Each number is 500 + 50 x the weight over its row's rms, rounded and kept within 0 to 999. Layers, rows and columns count from 0. Numbers have three digits each. The size before them is the row's rms in percent of the matrix's.

# layer 7 MLP up, 1536x384, rms 0.0491, rows 29-173, columns 192-287
095:575524414540495588507492411560472526493571557443445572453537588475566432416452512437599548482468434461405490431525621488560416431514573458566456533531627465521494444547497489451392521522419523462436535500519500496518492471523546543569495434479539505504539510521499493486511384542515506482
087:551465377510481495601527495473560576546471494559543529477463524440486443475536457495494589551542516495528498554467521466496427515437507523457440456487387543521380476537443460496524495570413483512435451530561581493470540534538506562481530534478498449531489558566508525457558483530506549416
098:514485429540506532522431448460480473569460589593538486504495523452492469408534525434545584528483445583496513466475444503405483495471420453466578530486519552595414431437474486492511563505461447496425531487532466457544572555584512496505521487451514512433614585440469491499505480630516507549
089:501501483591598421510519417469556444488471547591489442495461564486520527530568549433515440479501449518586567504537503496483520555584504477442507454450491511536532396498561431444514468554529525500514488413406482472529543448563479519499484455576522557591495499438489412520456476450512502523
086:584565458466523473406494364581424406512498569460450445390524521472565463423471551504556562617466442497534490518612525472512445495439481495458536465485499448472460456430459495510514518483442444504601466495523489463488479510527562598494548536506480459499567454567534468528505595519480420567
112:511392502549548490451455554548500514523450522493476497499527469483527527525598463531511452475507467505579504513444551515447476648453512541476425525478525464519463516437549418494552586563519502561549470499402462562441504536453507487525444444454531401552524515610597542534480438546476501531
100:552537484512496495469580493443512577412506572533512465508692566500494558382427485463466508476450500538604561501553459452391537511519393465420475490428497394447435447500425530485559571556430456503552459483487530511429494501545525440418490545548561685483476459580549490446418462434442507384
079:497510484482492529524472495506442564489463600543472433470630549501571530483497489508570559495476536414465447487428408540635569517470448476526413539500415529549478443440523464457465512443460428540614372634531480528412493433439555518453517497526421495500460465599525469476531480542479428417
108:467444499570539378560521446591403460424538512468489461529536435670508521541559512507356471439462496554527414521580460507362618519526569564395485570565530475447625461350519539422444540433435475478484532459513490551473449540445508452508426477492482508554476543472558562483480511539585451508
096:471422517418457534490353498473401521520498481527499468433479449487506392498451429481605514484458509470446444542576549523500508472435486497497514456530502499576507502613547495441541448420440446453440507528497463472549451537500459483540539532513464449367504485503437503503466543504403532572
090:499567578476544522456535444378489470587547512598469446563453474541396484569531561530484538494475515467572475439433508535463497599468513493524538457503524493465482448421525513553474460413446533528535484466559529618435502457448635410576502554460439493557548403543497542557565532572487540512
095:399560451560494518556487508568537565352628533555500587520604451545543521509485559473546490410518418485495434492446513556530510557542545568495573463578507567537479402505532492450566484530496536462526561586404452508503578445561527418490484508518464492478447443568524590485524454553472490433
092:570506454554543570612541462534493486533464484422600482468396494542493532509541525431448582672449508488551474580522474452582491517567534487546519502481528448484569486468470451328451597476399467476533438437527485517478537479552508550485521374537349446476510470460569531477511504566495537519
097:436594513590466557470525570556467503471456431474539519425516423561563536526537479448509571452479507538543508517477509508568434451440529461416505483460580521547488516540496547484583574452509508483443449527563465485408455472512511559449493539547476486609514508458553593530477466541581528472
105:529494459500450491454470438507445513564578519500388463421551404399468438549432498573438430492543497497513467508533512442483427573443572558553481521471466499478424605546496512388432479430503424575519495480556529419417498544510469546470500488434501587602491543464504386600448544471459545549
101:474570404446447420514497541620550494501588530561446389538536465538515515557471512612447511552489529474500476499600473475420476427515578441596548505540448500519416503455567456633466504574532508523519485487643494542488491640583509500444524511489432475475550459478505493507445549487531507549
102:507466513470516519373551544394549456509476562477529543530569447473555512458492512534514504431557453508509464484500409508460539514501545520492486583532427493492542453617433494551476522550484540466481557529477556528423523419473469479498554531562491495531592514533604490503468446539482520517
100:480534553503523510507438551521503443487503464588435454570475524564498521467534504532550499439519479580475564347535560478530566574461527542484541536557456444487427504368513446482494528425382551493619471516409587507443516511561417498594514481509567443524430484538453508437486501525499471503
089:569542474540439529532517444514507521529453485509467391510458468456536480516506612445486475511461430459491465519571530468502528504511498509507491497567449461541454424483507434552599511424497455421533516545497469571437520522464473496499439399560448466481496425480489545489429504496526452537
103:554599468516583491607543547544506445431544576488513515586419537463580464458567507457532539532498471511506438552481497519452457452467543496500550473432391523538458481559489468563512490425469437370547518637448537496574484563445532488501446379553472481499489488566482549397496492539483489496
097:562517546437542625478431481479558499530525521414634443506519457454532520543485564446512496481427477466539564515436395493523443534423559484523573428607540499431498467538465404493501457352470509552506537491571486512577462518531506508471558436442522488509437518495513566543527482600415537528
107:546590532464536489540442510516499464576532451558546558500516537427448528531512457462537462548492509450533538534443613501487568541478497526499525558511530395578559500553492475463500476451531493562535526489477542592418545413500528502507539485470554602505513519500514490403343583549486485527
092:514483523380445476629435534429508465459409600535523525547563432444493476536532537524521489454450486467521510526540526508572431593567486500457487481555439434570535500418435374431456535548541431526458460534441445492458502540441507509480474413452467571435448527499465405485450495649419463416
103:401418412574410440509428513512496463492530407493530484463510535489470401482493541578519455495574507485456393578473570539453579472478530430574462517572451415465597466453583484447503498558477548419508457509528532572417525469485520516509470541425464407539611598500459527409525480517453490496
101:423523504592500558563456523535480506483465479493504517548516597438507536576496543530525457552445596466465554499506505552468471494420587578520467510440574546560631481513491449484456455447497622425569487487522478503500593475448469481532513519512482556531384501590529514526486563488467481548
096:522545588540463453429602500589509477559592507500489448481591484507576532425570673522613520506381473462418477560500488523458495523466499436533542497466444457532459480446639467490546493477483508435513565566518486434417511477448447472496527502527456509427624544521568455549470427545416442499
105:468376457436568506513483424468466536363536501456558516497467461500445491507437458421450624533542510473471473481534507520504553410438503500517559470507410552521514511473453473555469453498456396495508542492500566443546612590571517462506446541540478484480481547584539540527416519528531460422
098:482462488471480454542542498528514523547480466532521525463475574579560456488480470494534492564581517498510461519557600477467591444480590610500522592502468556513553455474473543553477481493549540470496457499640457529495375483534533428531597427458478514405484547513399495533536564408507517546
119:482531420554533530528453493478494416539513508491457475584522564456490565491573473541455579441412569471576436459489522613414556526426534605543529558481488536635488539523494461499577428507443484493585499451532492494541510490473451545537422578492537483453434467523439519521536555537587410484
101:536557449508459488489474445468387459444554554464503522452458511569528537520544497534576462521432418458521492528484484535508557508500514592568463502514460491466450557503478413462437530557455481409527493396631551499523516539586464565535467544434511401456535536458453479464433432537499581476
106:470482378404549497487507582386552476510511445522513460467486488517429481465530560438449436459644533607489515506517620499466521559408474473509380577518477505549422490424500530515472590491484512488528500524488520518536417355553484525526507520557503408452530526469514586490545476534389493559
092:573507528501556425511523573486571444607492508521449544524390475468567415502561460516494599451390432464521445517451479514567581512468487489515470445577410511536477498411504377585486517548579521515481425487490557495509479563460500541482548429461554538458537525526517558503424440522504534484
090:515515480489528578496539439458527484518635497508545446459503470548456547538497466538448502442545501514494475490551424526510472432558484533501463478469480545433501487511495426466478563503498666477537528449484469529478490467535531584462472526473464498522458521503481461547483512541439550401
087:562371411485506497531463441556456462479468604527543470465495466559541513483486576489462506440492455459490448484407496460536418466520556492485559480527466607558493407435568412562488615460466493577412469538429502485535520468456483461515570500557456527480567588479473510493493489508497551464
095:536545551510542440525427436501412511489625457459410494501466607621537440501512407525563501566519586502476442483470462525503571491490537525498589487634506440502447463459519523486535413591552340571509580399500567438512492479448469450559412497463518563499500532516479480487512503550434512587
086:489430514481530585540518556538546486469619485512507452403466522469529522476584463390501545565427591447537504498584507450547572500522509402512467558490468482413502507495447628524491551430545520553469489509509496532498540627547562531401498539537512482543551509552453482537486467509453479572
084:508474436504445430590608427478507531465433518586413527456513525469487524429542486402535565556568514551587493503498462457482461486555580459515444473479476564508485459559507555529524559607457457540476475517524523476491484487542478509548568474506455456611494437503519470542407490590541471559
109:505500439469484529488524464566474405453405539448483542575511570510516421432512569497519474395505495519449471508461584443488525452464469517597514502547555429479544521461495465441525499468457503456522499531521561513388395377501400438473498529453484514511515505422526486403442575530510527511
099:505514561542465523459468490472440430482422437549466513483570554536551442519563498456491514552477429532418613455519475528510523500534555577478505505462570498408492564552514449505555549477532461577497482523462441478549409478562449508445418466519479528459435479451497489532508427562456561471
120:354558476495455510450447553487565468547481583584454588553412578384418509497601467492492549482410514465552436472530461460579439406468547448523519520521559443522518529552533555565570417398479464454554578486480529503494439541534424589467512487516506509469452382508406466486560547457469402467
105:465515552562492572451437472432561461482586531513542503484427419438449529489489557477494460503467453406452423524519503451593645506451495534470572545532500528487528534489423576505539578467572533500476476405456456486365506474563500465518524533434477545339461507451405444561522538468493555552
095:551518545542514437545493469542553438450524525509465540437445409479484486479485528545562502539495362450458486614518486417499431578527544617525523435511378490577461419548558541580475551514480459440438462476504505431519437453522479501500519367404494517450512538472450469494507505456568510526
108:538595485388495551578471516590460495471479595506446491507548512477510498543482514471529493469484489499552464552557463506380518548558557552561510485555433625484439459569464596459565579513448547504493443554523527599480470476594449541545507510431517566490567547456498569507432433512544598441
098:530461521470597487503507570562493502543520564499488513594486483420489430418526420518542424452480445525516429506448434492410534485514458557489553432466456569465511424540556493458473441480492484497517555535613496470579400591520455518511493472550609444456531544486521493441350465421467482516
108:516573572429487536485521513488534417640496502587540482469504529515484423592525447502426583543434523548477529505463576399506433554485459612463508450513576510502497496511510509601507577524463531459448454524421483483612471510606473534501521387545520459465478470507583457503484578435521530559
095:497436560488513474412409527447494494540478498396512556501494503554501469556364577504502475470540480471505464465615468565478512486560443490424517520546563538447517542425522501531552554491511472472447585437499496539493551486468560525508458440509449577471476573460534560592505531484547470430
100:577483533428517493531523439397524448575523445571515561547548557540579609508423496473458558523444579538530433471575552472580463466532527549513467460485484539518475520412500490435498426484501542501498472511517522573499519519519514614451533524407458441514464496462584571514539535475501578489
107:536451454619557539540482401508461484479428602509404585481463484501554470515554482477489518482526450498532492571565491365452452493426616548488610587568510508527425454449451591525512481532473422618496557524499503528523504494550488554494583479576435419477452491537490509461491474538532469464
106:501608520471511488526426487440567435559492482473504404503543393545556467560460499466394518478563490441532466518595523458459557578460627475612516518439469601502481520468433424439486653515501439418493497520473418532419501535508442580438457501487466574515431393479558487525421534466491476497
089:448560439583467451452517443552484510480546430489487506453460491466551453520518459510471526519387453484514484448526594400514454452481509446520443369507521431573532541574560522593424460460553477489442503470520610485505483503536528564451446560409407503456448538518561460485460496484503581493
094:372453572527420511462446541562449512551529440437444522562547447435475487562452423502445449521515547488475549494552471481501517542488505380522508548477530531381604571508525464501507475502506405592554482504527462507449546556570503459461612442508427484498555456397397511557492581451445512442
098:478507546545485487497476514565352485489457556457470496537611546436481462381535454535539601491489462546491434512531475476477625485467589396483601484439464428508502538549471415475586490486488534579582548600517509493510437498471465513552480473451440536480470548467467537483579476527540561588
094:531601578485521510585511569498473522482589413485446544499520465496504606510555590525530441514386530472455501473499562438591480478523582563555464539470506541557446549513444466546463472509574490507558567531501472491472552513459557497498513431534557387548424551532435441533537358514545457450
090:505484507448466531585429443426513463504458436569452515469486459511489504526575566463474536551465424516470481586599496466599525574536417517400611457486414488531467511423505466418609512527508443489540412461513494520477583407454493425561424474346533515385454542531496485433431470519456466488
100:463459521470513468508477554560537505484558519501415512410456391481522618478553550536497515493496470475396418487447584450487541485625485458568447595431496560579535457429451532534445491498488447458521488488598508494439559517549444538464497452500497566465429496552459538531501527376566484432
098:468537470477521504450527533411480469568500514543503495504596457419475518435446477469550477458459545495476469441442499512541478524420536551545473580378490501468491476520476523420480503474450477488513478417596419470524522535497467482608518527406472442537464505509499532515535535503491463481
091:480509446561540471571483474584457503465585530460456569495581509565569501476523521400535578523531491477531491397491438523464482399587475603426487466559389567591378457449514480481343386460590465485552433565478498454480516525478491617459534427563522469558488526567501564523497455581479553513
103:481504574517426486526581532489493474482583495576451553529543528444534528450433466543531529546518589450391548488448438565492574482484459506406387529425508465486548479567566576554457521545563480575494523520508489502450530501403485504451546546451524556402456566505419434545511442460482480493
106:553527530484396484519482495537392539583493490588474459513587491589433454501487518494514472516638558526519431582568462560487512472472402468457506496510467530457559472397564346565539467502499486430501392595594449469587494501487416520471528488492614455467502537480482514462469505519497465603
092:454452489462494518579529550421508483482454542534523438513518567494482462521555516524595514451506427557464474549435492524499532521518589491460527558591517434608423505526533441487521502561490487548527422452438481441512474592528539554456463539509439461458420455522473429470600463503502529549
107:593529494447485541450533443459476534488507540499450526460460493502551445457431518388419552531584498456449475528485479471494544501436504475540480511557492444523502514441479493573455560495532517500559472500526483499505375448637446445531522529437532618437530526485576584507397491504566454559
104:604603530525525485471539499454496500569414474511562551528453556516558521482462527489490493522390472521493498545432525513441431515479552483509620549532555421418568611550485471463491468543504516543538461419464436511433386534450485504465447528567471494615481483534589382481495466592513583494
095:582519510535559471541581504505442376457538427416539608494409447510465524463419490514548560478484540587503544546509452507476426525555461397458510564469419531500456571437395501544479550437573449444566552561515502490506457499473497411589448515594467542436541468388461459601460559585488643509
098:451549469542561581559513504435597496568500555566512458471531430493515396416527518461513416463542463601494533508439464451350448387509508495540588551444519461551428522513543551511505429429490524501540519478457435517457500397501439514489586527578549535479517480661448549551556606532538483561
095:481466521471527453523411474544452471576445468503407549460491596513473411427521486530528494461487492551473505457504515543452545351567537466510453508584498460484416430429469484507468503526511482503552615505558507534441458514501436375565500490495425514540454524563468504475475595533555542622
096:493475528487421536482505526490532370580597496462523624444514435562641457490487574401574500463540504528473501578475548552534457565534522458465535503489542481472540446504463503481517516420423502477498501539531505594535503601581494502445465418556488567412535537524465608513496506468590447463
102:504470510481490553532558531563482446530471531458472518428481492537405560447504472508506506497496547525424518486400620569469457480534506501553546522559554401509505475464539510544558477414560455468444481513579472519548591489470396548500388462440592546435498527532510554477535452565486492498
085:534477500452467457434435509456468425514494468464474549453464530518464528491515522401518538531459486428521493465519565502464512571447511409453538544502411461561470514472511443516464459528527549576567457448494601448521512554394484444446503499486463493548483431454536497548474531509483553494
100:550445471546460527528454412517582501520524516443417473640545509394463530494403550419568513465414502422490452540508455520484523489504453471469483508459470510650401432540590571512436514513505526523497500552508486619544448500517487467553441405419445533491575545462454417471545597485506450498
093:500532579469547560441502432497515373554470529571589458438508520560476525577467532616426522572411483443525468463431402503424499525485504602525485471570520451525501518454541540499550517508480535513465528515544441571532484454536592498562535541462533453440435502471454493498391511536459493465
098:454401458546531498556560513500385479501441479474435402423498542492470530543543462436472514498498471522560574447483463450411516487579428514497489543484421470493537501511485439502484459509458463598547422483574466446505582405478541547561474435536501607451442468589488521420501523583547539506
101:508495424531509460534530487421445487591509535549521581475566463501573422569359561500443452581486562546511491458503472544459420502432477422460469453463455482503494520446473493468559522560470497592492409591524520594516456479546443476536471553495495522370532506459525449479475468536466539530
099:481543480543453575459513508471559542474440507539499544428583492494480532429532487534574526459489446420489468525486441528450587456558558545467533561559494467449447412479500472457456519418540559493473567512503474513462417436542442476578503489412575477520534418467473503466489487535620402509
095:453553476371566455506515395513403444573498538442463462498533517530624449437500480502573394525500505468554478552561500489543425517482460538545465570510437485464439511483516494429444511530453480563536457523426508461517604514526510490512480460472487530488483543543538573543437554470386530364
091:509488546497471569536484476467471534534522510590469440460518490537397468512477561560561475449502442437535441474527534532379474509470515488404476535551430557500524477492572569473542573454430469555408459615530477491537454502480473516462460475411491430488547469585598489406488483540438526527
104:488472504522508481438485545467471516468437461473519521456573454588485516510471475511470517465537417502465422559571547499535463515480437513406457443461556492417465466566465496442518532500521474515490491545477483460529500551506455549525512571545463541546533466431563535455531433503530503593
087:562421525506484494472568487595468452470432527564505419509435445590567468442515528429631587501543479444517432464527494528516532448554478470574498552514487469505420499412480485443498524507470407515529541581480457462468504568494513510532515529529509524507451518484594426496435518543499510454
109:481446487426494497496462492542456558499583519563574440591523452370474481511569490539456485500482516471445535478502461513440514501495530547486422493525464442521515418517540395500505451518455432549540515496475495388407416522458407533500563538553507463532568409560471424418509462590458459504
094:476526506541665493562568524498500536488485453464480457568488506486547482479448513491519456405461407498520480596446476534491572512456546471552486466519533485467493453577429462349524473388442534472526414449418475563471549457505527389497503515471577502460479514509495466585499472568498494555
102:490447481504495592491514503466569433453570568536497487489548368520441557537565536474502556485453437446493391479535475625492547489505588422442478534475492495545525487524438465468366444531487479504503494474462477419506543403450490476393446503441435509530497433517448532406510460489381560553
096:440522526582510435396477395493565444464638561507548504591480476498487482466503542409471546527527562509547482490565450400508472547579578534494509468560462541587512557579451471476529606518530464449431547503588555453474506473514525483455530508508520464463509486479580536569530460453356410384
099:556569519568572428558509562520601507557582464490509566567554528583522541510545465434581494526458445479508516535574500409484473450475469488517509539411464518535499459501524489531495510465480503411529529458549525582505494470445434522495409547616413530496531566552572517491535446468519517551
106:518480506480515464496502551420531492428424511508443518417565553541410473540504535459533529564486540499515554368472409535555412580525527520480372530441519572521481553484531570421534511413480423554492501465505524393495393487522482538580552548476543458529508498578495527489523517545444509486
098:473538509559456517607482533397486467470617492446514463415489477492476463531496456442521595501491585458525565562495494485501458587460550468548418521501491495563584521506457576434573494416471446446461533448553542421570451457541562422580475436587546479402463406447526549514539536538549489466
101:485427523576464479503526562489486555459590578500501561535465579584505573475406493447521547620510463473532432485544582521602466436528492471516559493461510519467547478495467468491618490484490554515465454486524448429429528586481516532519431527438487553493499545545451561557499523448627532513
100:461537540472522538518574566494449577487478550534485530519456590610551555519533586648570396433501552515499415559531421453450450505557559545529539518464459512503580553474421514580463576496457451499460571487545583505447448518560573455637550565505515466493467482465560441525505456527531507354
101:518540407497446505500535514411466516583555507481512597461407447470488476535584473478480587491548476485562431509619480465400571610419484476475518451441513571549592488441475480516521566542482533476502557514468445471516587583604520563515548453508506591518531498511491510476525468445535474468
096:542457468541551570493474453461481487529495477439545592381508504564498534447507421404553547531471384554491456520459572526472487445446462557540479498536455563464518560429532470529537454515514460551554552468614592529485460479456501507565486496544494478453422519470442532501521563583517512466
104:492508551590534466484505469393463456502538521479473501547569464490443538657512484551481520432483465522474545521453496526536604501523406568538503559631501530496380519573597548527521493545488453474471522495515529478515466578598459516442482496504493528457490541484438471474471588535486540442
106:471565490613458496461468588516497531427484587571432473564492518460499495547571474505436460457497571605474580559502371506508501430498515507459558564532406517593470586548496513539597519585494471541572500504553593522554526599546520490573423463423482470524519465550401487491505519470491545437
120:529473462455489478448465550512484528672552481528492428600601502390507532536464457444464488453439484423486417558479485579513465519533538528477450564495432383530527495507581489474464519466558477497448560549492501530470452523439562598557567627494505477439511492495442413532559413537531532532
094:487428454535516451604544437435543474500424449475448486509491394604481382549488542573518571502505453522418486491464507523499453473626423419588506568440437493500502527455524565488583522582465460514498441500479428466565491439571562457461438366535565448457522504634513420516419409500515453491
093:511553525537468446576502571506467521467392460471597514560522448507497475489476537470593569449500521486517509506552520468451581450567515480495445505489568492620490489480553391463529462411392501478425468515425454445549505484465473531440494517460512517488447543514564518418532480510445507397
090:556499396462454530551504427532512490528528625455366488542553453469505522572483595350575501448514446516560480528430485483518431585563440550445468403546619483518530422545535451555478461493547452479456466493577442566560494440462513482576483512452533475527442461597550531530461445586445525474
093:515484432528581522486512430520483423495586452509433507416531527557438482465410543448474481504565545527564427563501430558401478429562476478419530472402542398491486402496552583422529528448521438572503503545413469525483514494515474503512543492494516466459391430468554433589519491515599378469
103:489546519477493506446527452461489513520483399577464493461566479503516604510455494499527483567535585486596503486515511548519562436421410623406589516494518543569532544496508574476549482445502483518453478647536446483379485467523442472494431517499495456524478565540521477556511408528508520443
099:531521445524538497551497463611503510462525522530397483496534543497517488453533561580549534495471516458420463423540417498520512547512480473491444556503573552455438467576551571542493432504422537536464509539538445563520458540519458574487548351397451482543487473599548592447510392502518446607
102:556470492521556532522524509436448556458511573492548484509492543440527543500539520514473543465466536543468598474441431517495555410555485726513556470523429440536426467531469456505479506462595521467380464496558481559538488404525444414455552493369531596558479491502489497529451537452480571467
094:475452461501551582473514493509560491504498523557452496543521473574525477526484665336522506403563435479553499499497455561504529457514497538569458537457426482531485479432509478461505487503428442509520500559465513515469483466484497575475466491622480512504497537557658468447474465570406504492
098:477562483454489546495537388478444494514447418532426475421467499556517466510543555517466517532548561555547447477599474470618476466494474489438545498430571439452508461555471517445485428415504523443439402606532444423517380391489452491560474499527564433515495483536431530567511454431516446510
110:546516536482589600479423538536524454483536478538437519563524494454554551493499538472486536496433484452485518435483535578529407443503531479465503496557531503417468446460432537550493508488556582538554567544469393485464433472514441578529457539550465556563503644512651455478438479483481452478
103:505571499441389582479551494520534458477464512486479519397483374545514469449491537458516511551501421546420421453505474483487473444507464395421545516521443494437518498424473516503518488535438520464464474518451411454569494464499477561479564429491434467539543480490454554485368472494588507403
102:429534451491461577476442518476496593606457448539488489473526482539527509526576450467472504481520562517439510402490415498603527567497485511497579528599490567504513471487484523505528500522490492618473448475422497555492506556575489532528516548479540415521545420550488420537473506464598439472
092:552534499523520457520484434496539499573521538437520442526493492504561455543472442434453444525475478456466480517551528511511566499454486550463508522443576496523560505464525452569514546480422414512465376494446440515547507519560483549423473597549425495519479573580377632580473591508507392490
091:489502461510516625464532457454535500513488498508390518498535583580570542544487567440494528451559473521397500500469558403430508554529485479430522571436544519568484534583422534594490626466448504529497478404530532593469540533559377526516546603439496495436522419571564514452489481508584522463
095:510570502505463476541536468581412491512515540517425422489491500533515540485538582534532485497503497511430417537481539491452485549460454476557444514498529523562510535470543455429424451556519426526490483498486465451519495530582512612491407456535415528463476460532390469537533451489550489502
107:453510526539496558514519532416472500569584584463550515603456503499479518472394493392456551520558472482434481576584516544447526517550550478544467574612422476521504513558426543547531525543563487514547490504498585546485482442505560453559492440517526539523519527534546472455501414508542496536
083:446434501514455461527636440470560443579471468448460532518506435440518474473516549505606590512534525490557505438500535496503509577510562486501496509526496474472494424494376473510472529508385521541553390594545544582556560511366485482515459451457453470488441497521553589480405486453574487438
096:585595552540497498498583514465516437448439581459471449490455575466522474486487491530537559542514458550499478399468485427497394456441509408461515641481449460443467534357462542488580562527445512379480476506461567428486538496557519458436451465497550540447453434513481481527485544449475545486
097:523550502473483482551424471501521405443519485431525473467441485491548454458492442494509489577508518548526498542554568508414523504571590500559525599511506501515475420481469450525452495463505498523479499473638439512506518530509379444514392500467516495532460546506445474445543470408502601524
109:497571538519465500534503436497404481496523585531426503541512410497537447490533395526528420427525453452446414467449507445508477405556531607479473448537500503469490457481455465413436509441546511505454520506503487538430420467528484485599492561480537454544573494402599530455581463490544528480
093:494481454445486549511451535436561450549503482454563426481436470471363470519472579518566558506559478484537526471493501452496560425493429439508410492508555516440443505442540522516536422528532561588578470471437533542562475471528486500472570441496541429537428566435513532513511475461465608529
110:472452529517552461544500549488548491502519519573458510564503547556506507425504537471484569432637498537573508491531460454551431443433436507485478516505510472476555516507469496572455550455494514478522501460440408563526484548476399519441491449533541600557470512546559480536478445450556398433
093:472426479541498424578499480421541552416473542435538525411606532480567510440511516422498510567473462517392469542515428498498516621527591524472487466519454491459451471552540512537450483468438444551541523415571591495448520518468529540507448547357519478534450538459523494492412414528434455483
102:608530517535398546517554505441478409529532534461553508508395509509498581527536506509489577465475519552455497489587472495580441642501481391497526514427492466485457491533478435606492438477515574414432432515610511526538483553488521549558433483509461518530471517460525519503509468498629567493
096:550527578433531570489430468548510506487551530517527545404534584427524484438473574422514546447501631504518565516492475526548454531600617531505505541428561583493518494458537507548553517472474466496533449579552520451518526513474517554483524505561450454463444500511518500436497455553517500440
088:527487494592482491376484457531544400514502541525593532447481422466642471470448526415458560462495416517444437521465522582473554489475517516459489435531479539506496538465458469373497512490469547462512484495450555489487508578542488545531478521522458528456356591463490566426519460498476403587
108:512510502434502429461542536506480492555551498449421585503461469588500508543493430506490495423519590493542419541495521574472453543482423490530463463489429592507523544532425467625465508505557466550429496389499487568454520579470492530513478526484629417517524447543532489439505497490537519438
095:495543495497545476441569520460430529557476511542557438404515588526549448495453467553575614480576520487475541499450521498447468530541492480546485491513541532502506534592485492485440475509521515542472458549522586417521396471501535543473535533536441508562462523513429482495425491614484502534
107:510473490489550535584411525521454558436410533526433549447499528537491444483513477543528529488528554528536507519425565498549413435589450529496520512514621469481531489480465550411568483465552398514477455489500538533407564520531519435531554388472476483442510496449499426497520539473583528440
107:497465525508644556568502477516509543554571495587527549541496462550471516548455533465529488528521464484429570515493448504479495442528499530574440574459461507570517491479450497487490411539539464509493535383486474499474382396429428451360458512513563526484447529430516509439455545512544455423
101:488492375478484446573477561594482595498512455457422597452527486482432501488518476414466496565595645586545535491596533442444455443521497521461515506452410519528512454529530500370600496515515457511557499495566528518427495503442463467517413475504489492464465476544478580418509486537522477506
096:512542580596480409583527527535445408499538474442480581498425531420551594565452486511447420517436460559479436460491533465478520530460401497520525509543484480545442516553474415560462547464431448472457518529472401494539443511508535466545503549525505453506560539520494456387581401505506573486
084:412579497393375451581472448444504391483397484578532520475530415390586539539381536533539444510500582445529498489477529423515488448486497542449539508510438556588424544420510432563614518439539567525530485586596519455454497424516529542569526495427516531539537491519586522541546443505568430443
090:492550483501425374520450566459405476376425528567438589549505471531563528497535516415549526531597530496436517497448573436526458528485475447435524441469502491550480478485463536559460458433553457465552539496522541540508458434492528583446381543442543467504375523611550517533527466529551566536
094:530516443498518484500564509532386593490446599543501632518460545498560510482568402491451545524507560468546516454480473414452441503536490414620492422532573519572547511493512427504441533580519486556524477587508474488550494446476524376462456493509507533414543418483500503467494538483511547500
105:498456532538546522464424559364473553411415530571610452503470544483433564522561597527517521547638554594471469514431514463559502464549453540468497473560457478469517518483475462439501514457427596477514450544519525513594510527525434523521531452405420496481545526504546493530573425552553566495
091:482545414487538566521513498479496576493490442477463473532438483416441466442483531480475517480445521411484442505481563481530568493400445455592471508445474463413502509457485519548539517436519454470488510510479557484479501477523600539522489477576504502580471511506591637571408468467452458458
105:518534543414521443560487470523565532536552458443518486542528467524451515330559492416437520524389457495484550522419451498523520449452471491518458592448475482508448457566480433492550438529460536432495465340476507464448428393603489584474604530584452444484503512520531447509472471548548515539
104:521474447555495518441533622542533498438493436586471487477495539558481475487589405436526496469404489505448494438469464452419538442517422498494423539460471462497456512510566438528631511554525427518537522449518468527504422447522485491532567484489463523427469474527486517427470415580487429515
098:464484470431561490581519548526456481453481479533528541487518536596651475504418463515548458540486508518436531468463484486560489540491488544497515452495584540431439448436470514533592469544470527449489452437587476474523453499482488494426578485508412564575515528512539484459418503471532506549
095:526585537371517472572573545545617535474445492480488516543542544512496448464487493487471532509405533375498521573423518499525504495561554541586479462550502564508487390431468522464444490573598463444515557442503431507519511452526532581374557460485414513509410572511576527520485400491454558531
105:531612565486433459470513439475510575611492545450481502412472458544504504562466525414550435520416472431480517503530556471615484480422443544527442525513487372488532587451465417481432597393539496406479452445501534475524487537489496548468463482556560420426461543488504462588542551579553509461
095:549493524585480529466519481500474473518421482424629568472432538417535556565486519529612502443451516565453531578491518505502492603454421536478532487539503500522452570424513563403497502530456467516436464491395554501511507566486499459566555608546441560523446495506513449385594596598395459490
095:598435498487438561495500475582504493397578534566533438570466505515503397417425575473548414525531468512454484538514465461427516487480548465487450505521477430547424419520470383426471446511418562493411527586465513507447522500466476527490504490548457561503553436490472543502482495536486569489
105:489566499527460503458487495470492460443512445529493506464560520522408515491529470528491517466441545475490509428406517499562451516454508502524406602503469430529588416513526569477532485529500511517469491467512467522579429469576506513396509551453514480455490422498471533513534529558396481560
095:388485503602457490494593424499611520607536558483487427540439453508523528431468525499449541502497457536442484472525513439548576392582496665523512506436453578522453457395534534384436535422474553471449483476539455510543498523488505471427535488470449374396447455431483483482499414495500472534
108:565578510563541502547515497452487493555443423449560450571579508523548504529531528500486498546490457478484559476605586524479465487385485554507577528604445466493572512458444353452474502510503525479555543468463496569550450517469558530483404586532479499452501478475527501486490483478552533491
098:492516523571523495540451507555527396514525592535512467520585484415545499464531566465515558596508475526586453511545459510533359530447532473463550443475628435467434518377450501468535455463452536560626458472539493499501499604499508491422507533483510540531483647454541559512522514558506486440
099:444426513530486488477443570554512494570491447552488449503469459581501510423459478508534567556438567612546475473490405543419510543489416543586533479533536505534514516543500464460567546449536407568465516559493517537494521454547414556561477496463529514471376632498436609500498565534468436477
112:463474454537595444546538519449530525502482497539388464460455443494546522603444498479478453450446566452503509482572492521423506511495433513581600491520433528505568499573560508539491456512520535437574498491551516499527574491434532480494505507454451507524485495460393574449546474513525451502
086:602521569448498485492499485461545538426513592442533500423456618521527488498534504448554469513447516460498477516511546483479477532498485451543467534535439477560426435328507407439492555496518407454482470521525513590480561483545482481498510592414428511436572487535491499435529528529508484422
108:539500490521560422457467443521500489495527535412500538433588466457612521524380467447508489508569497569476489495512488556480469535612454431502550477461554537554454601573522501456583542560511421612562588452366471455428439473592551473496469507552455538473431486500531494522595401476556475501
113:529654529535508572462529463534491616453476458444500633477500514446560446469381517510430492520482537493513473557542465543452498516403525495556481556470531453643484438472445509469536522477478511501489455511488502500475474444592549535535496494557551428455488401489516520545503500475452422486
098:543525439482442497512456481540458579509532534546520464557542413538596450448508499524490476458592533384471471554525484507394485534497429464519519452556501554447524460490479529544537543543424508607449524500426466540507400448479559513507563590355479554459483527473514506478540569519438502475